config.yaml
d_model: 256
d_mlp: 768
vocab_size: 1024
norm_place: "pre"
norm_eps: 1e-05
qk_norm: true
extras: ["some layers without attention", "local attention windows", "normalized values", "learned residual scales", "capped logits"]
optimizer: "muon"
warmup_steps: 70
decay_fraction: 0.604
Each number is 50 + 10 x the weight over the matrix's rms, rounded and kept within 0 to 99. Layers, rows and columns count from 0.

# layer 12 MLP down (transposed), 768x256, rms 0.295, rows 763-767, columns 0-255
56 56 49 63 43 32 53 55 41 54 29 55 63 58 44 52 53 44 58 49 48 65 52 51 37 58 34 60 42 54 54 56 54 23 31 37 70 36 46 42 67 55 42 47 43 49 33 58 52 59 56 53 59 40 45 28 39 42 16 60 55 51 56 52 47 32 45 45 70 43 54 50 50 51 43 64 59 50 62 61 51 38 42 54 28 39 49 54 48 34 48 60 35 57 44 61 36 43 50 46 43 59 44 49 53 42 35 48 48 60 44 48 42 40 49 48 53 49 54 37 49 58 57 47 58 56 45 45 57 44 62 53 53 38 67 63 54 56 46 49 66 61 55 41 43 43 43 67 52 36 52 49 42 54 56 56 64 57 50 63 40 56 36 55 55 70 56 51 41 51 56 45 42 52 59 63 48 55 54 47 58 63 55 39 57 51 59 48 49 67 48 41 58 45 38 26 57 59 34 43 49 45 53 68 54 45 45 59 50 59 51 54 44 57 50 31 40 40 42 49 43 45 59 41 61 66 57 42 39 40 68 66 57 50 56 50 62 41 38 59 59 52 50 46 57 43 26 55 41 66 52 51 66 48 53 46
42 51 50 53 68 45 41 51 49 50 44 54 45 38 51 45 51 54 64 64 39 56 41 57 69 41 58 47 55 49 34 51 60 44 59 49 60 66 58 44 57 58 51 55 60 62 54 50 40 53 48 57 55 42 55 67 50 52 36 44 53 50 43 43 58 46 47 56 67 47 63 48 49 42 38 54 36 44 52 48 54 51 51 57 50 46 49 35 59 56 51 49 52 47 66 42 45 59 24 50 60 45 36 40 55 47 51 50 65 44 40 46 48 58 39 62 57 38 57 50 32 38 40 41 48 41 61 63 51 50 45 55 24 48 58 45 44 59 53 46 63 61 45 56 46 43 42 44 59 40 48 47 34 68 51 48 38 61 52 48 62 66 57 42 24 62 39 56 45 56 48 55 58 44 35 49 36 59 56 51 52 46 40 59 41 60 47 62 34 53 37 53 68 58 52 50 45 49 50 34 33 45 38 60 42 40 58 44 59 47 53 42 45 52 57 63 73 42 53 46 59 45 69 56 44 40 57 50 44 45 51 53 61 56 66 63 55 58 52 48 52 53 58 58 52 41 49 60 52 25 48 44 48 39 43 52
57 56 43 50 42 39 45 70 60 54 52 46 37 58 67 50 43 34 52 52 39 48 44 49 68 31 47 24 62 43 59 50 56 59 40 44 54 55 42 46 60 46 52 49 66 62 57 52 33 48 51 40 42 43 50 50 54 67 55 42 48 60 40 59 23 37 45 64 50 51 49 38 53 47 67 48 50 67 45 59 51 44 50 30 40 46 43 57 55 45 47 49 44 49 55 57 41 67 45 40 32 64 54 33 28 47 49 51 44 50 61 49 45 68 44 56 59 56 61 65 45 67 59 51 49 51 51 47 55 38 52 68 56 66 47 41 50 47 40 42 58 41 45 51 50 58 57 51 55 54 59 30 54 57 60 48 47 59 48 47 56 36 59 66 39 36 62 36 49 57 43 44 60 56 64 45 54 29 42 57 58 61 39 49 45 47 60 57 40 48 54 54 45 47 45 39 65 51 41 54 48 49 53 49 55 53 56 65 49 43 55 43 62 41 59 47 41 43 54 60 64 48 53 43 47 47 57 53 63 61 51 42 38 52 52 60 54 65 64 53 54 54 58 50 64 39 46 57 51 56 48 53 49 75 45 54
43 41 47 51 41 34 49 40 54 42 67 39 48 72 44 30 39 46 60 37 46 42 58 53 56 58 39 53 50 52 50 45 54 53 55 43 49 56 48 44 38 54 70 48 53 41 54 44 58 46 52 50 55 37 43 66 37 52 49 59 57 36 67 48 49 67 53 50 51 55 34 70 52 41 42 36 48 51 62 42 49 61 72 54 48 46 42 55 59 63 35 47 63 60 55 59 48 56 60 49 60 65 52 36 41 41 48 50 54 41 51 59 52 54 50 52 54 54 56 52 46 46 65 44 61 47 57 40 66 68 55 40 30 39 41 44 33 53 67 60 68 46 66 38 37 58 46 39 68 69 70 21 41 44 55 65 44 62 58 60 54 28 53 54 62 46 51 44 42 36 57 48 54 67 41 30 64 51 55 41 55 44 46 45 43 48 42 51 39 47 57 55 58 41 46 54 47 41 48 51 60 61 51 30 41 37 45 61 53 45 59 65 58 46 40 57 60 59 60 61 62 53 46 35 65 37 50 39 70 53 61 53 50 35 50 48 44 47 62 45 29 59 41 53 38 58 46 62 48 57 70 48 40 50 33 58
56 53 50 57 58 81 54 53 41 43 84 33 56 27 53 49 54 48 52 47 49 38 53 43 40 59 58 44 54 49 52 48 51 49 46 28 45 33 48 57 52 39 71 47 40 41 38 51 62 49 42 37 68 42 58 56 45 52 46 53 43 61 75 49 56 29 25 59 55 67 39 51 67 57 63 35 60 54 39 67 36 76 48 49 28 64 60 42 40 54 19 56 54 39 70 59 46 33 43 49 49 57 48 43 51 38 60 49 53 56 60 66 72 34 71 53 49 47 50 49 52 38 62 52 71 40 36 43 53 48 30 61 60 58 36 38 48 50 45 48 45 73 41 52 29 55 56 43 54 59 61 44 61 48 50 70 55 48 57 39 55 61 52 52 61 62 39 48 47 58 50 41 54 44 75 46 53 51 54 53 41 29 41 62 56 33 45 68 51 60 44 18 58 47 55 62 53 48 44 66 48 59 54 58 26 47 47 42 54 45 45 62 51 40 57 52 52 44 41 61 57 60 46 59 48 56 52 35 50 41 50 30 68 47 51 55 51 52 44 59 47 55 66 42 56 48 59 43 45 64 48 49 30 53 41 42
# layer 12 MLP up, 768x256, rms 0.247, rows 764-767, columns 0-255
54 59 51 57 48 47 45 53 44 57 59 51 58 55 56 53 52 46 46 43 52 58 34 56 47 47 28 52 42 48 54 49 48 69 67 57 49 39 35 72 45 46 49 55 30 58 40 49 56 54 54 41 56 32 47 33 60 41 54 49 62 59 51 54 36 57 44 46 62 28 41 65 48 48 50 69 49 52 51 43 42 56 57 61 55 64 52 74 48 43 63 45 41 47 52 59 60 49 80 58 38 36 53 57 41 57 57 39 53 64 57 69 46 60 44 45 44 44 53 40 60 44 47 38 41 51 43 63 66 55 37 52 61 57 51 61 27 61 49 60 51 52 67 57 53 58 44 46 48 41 52 61 65 57 43 45 35 53 48 53 55 40 42 61 44 43 61 68 63 58 75 63 36 58 50 39 58 48 36 59 60 35 49 51 58 41 56 51 59 39 62 44 42 66 46 42 60 53 50 62 50 80 49 48 41 52 60 46 55 50 50 35 57 44 57 50 49 28 55 58 42 63 49 44 64 51 50 44 56 47 38 50 56 52 55 45 63 38 61 50 52 54 47 49 53 60 50 61 51 34 35 42 52 47 46 34
66 54 44 42 60 47 53 34 48 48 53 43 43 56 49 41 52 59 39 51 55 49 52 63 62 55 46 48 43 49 36 55 38 58 57 54 37 48 45 56 47 50 46 53 36 73 40 71 36 44 57 61 49 43 46 49 57 43 45 49 56 52 58 53 44 49 42 38 71 56 39 46 52 47 46 47 40 35 46 35 59 56 64 73 44 43 44 57 56 54 47 60 50 50 55 45 55 65 45 51 48 35 42 57 35 46 46 48 52 52 52 22 53 47 44 45 48 43 45 61 35 36 52 43 47 54 56 30 62 54 58 51 62 67 49 58 61 43 45 45 43 69 47 55 52 59 34 42 48 29 47 41 45 47 53 48 36 50 54 54 55 65 48 29 52 60 37 48 74 31 57 49 54 38 50 53 69 60 46 50 62 64 33 51 52 40 42 46 47 52 48 36 61 39 47 54 39 66 63 53 36 65 57 47 51 60 44 31 50 58 41 36 43 47 49 52 43 57 52 72 41 57 46 50 55 55 22 35 50 54 47 62 46 41 48 51 56 44 67 38 43 55 38 39 33 41 58 60 54 52 38 38 53 38 40 51
59 43 46 33 44 43 62 72 49 47 53 58 59 65 43 48 70 36 41 60 44 58 62 65 53 44 53 33 44 55 47 75 57 51 61 58 68 51 51 26 66 47 49 60 32 39 54 64 53 29 45 57 58 53 32 47 62 55 54 42 50 42 41 52 50 66 39 40 61 46 44 56 49 45 36 48 46 52 55 63 58 49 51 46 55 34 56 40 41 40 40 64 42 50 59 49 62 38 56 54 40 65 42 56 41 59 58 51 56 37 36 45 44 57 55 64 44 42 44 49 52 45 52 53 23 50 67 40 51 62 52 41 52 61 61 61 48 55 53 38 46 53 37 54 47 59 57 51 49 44 60 41 55 61 69 58 58 57 50 42 46 55 51 47 33 46 45 72 35 21 43 47 50 58 37 32 55 39 49 49 56 62 29 51 42 60 38 51 59 47 55 48 45 45 41 62 41 35 39 53 52 49 52 50 65 54 48 56 32 37 45 43 48 58 52 26 25 59 48 50 40 49 69 68 33 63 55 55 39 62 50 57 55 53 49 76 63 47 58 48 67 52 47 54 50 67 45 63 50 56 56 43 46 51 44 38
62 35 54 47 40 67 40 49 37 49 45 35 50 61 45 52 53 43 46 61 44 58 53 43 69 48 46 45 47 54 38 59 38 43 40 52 52 31 55 82 63 42 49 55 37 43 56 55 51 47 63 50 59 44 47 49 61 71 65 49 36 35 44 44 52 49 54 50 54 61 45 49 49 47 46 64 41 65 57 58 44 57 67 52 60 63 45 37 60 40 57 41 60 40 31 53 52 53 38 56 51 49 42 47 44 69 58 24 40 43 53 49 48 45 40 51 56 55 33 40 41 34 40 45 52 56 38 63 42 49 56 42 35 62 52 44 40 67 51 59 42 54 56 38 52 56 54 49 35 49 61 33 27 40 57 62 29 55 44 23 39 49 33 50 50 48 45 77 46 46 46 40 52 60 39 53 45 66 40 50 56 44 59 40 40 50 63 53 59 42 73 48 47 46 44 63 32 54 27 61 52 44 44 40 69 36 24 50 56 47 43 37 41 38 42 69 53 30 51 38 42 62 62 57 45 43 48 54 56 54 64 50 55 50 49 75 45 49 56 38 29 58 37 75 62 54 42 60 55 47 53 47 60 61 44 63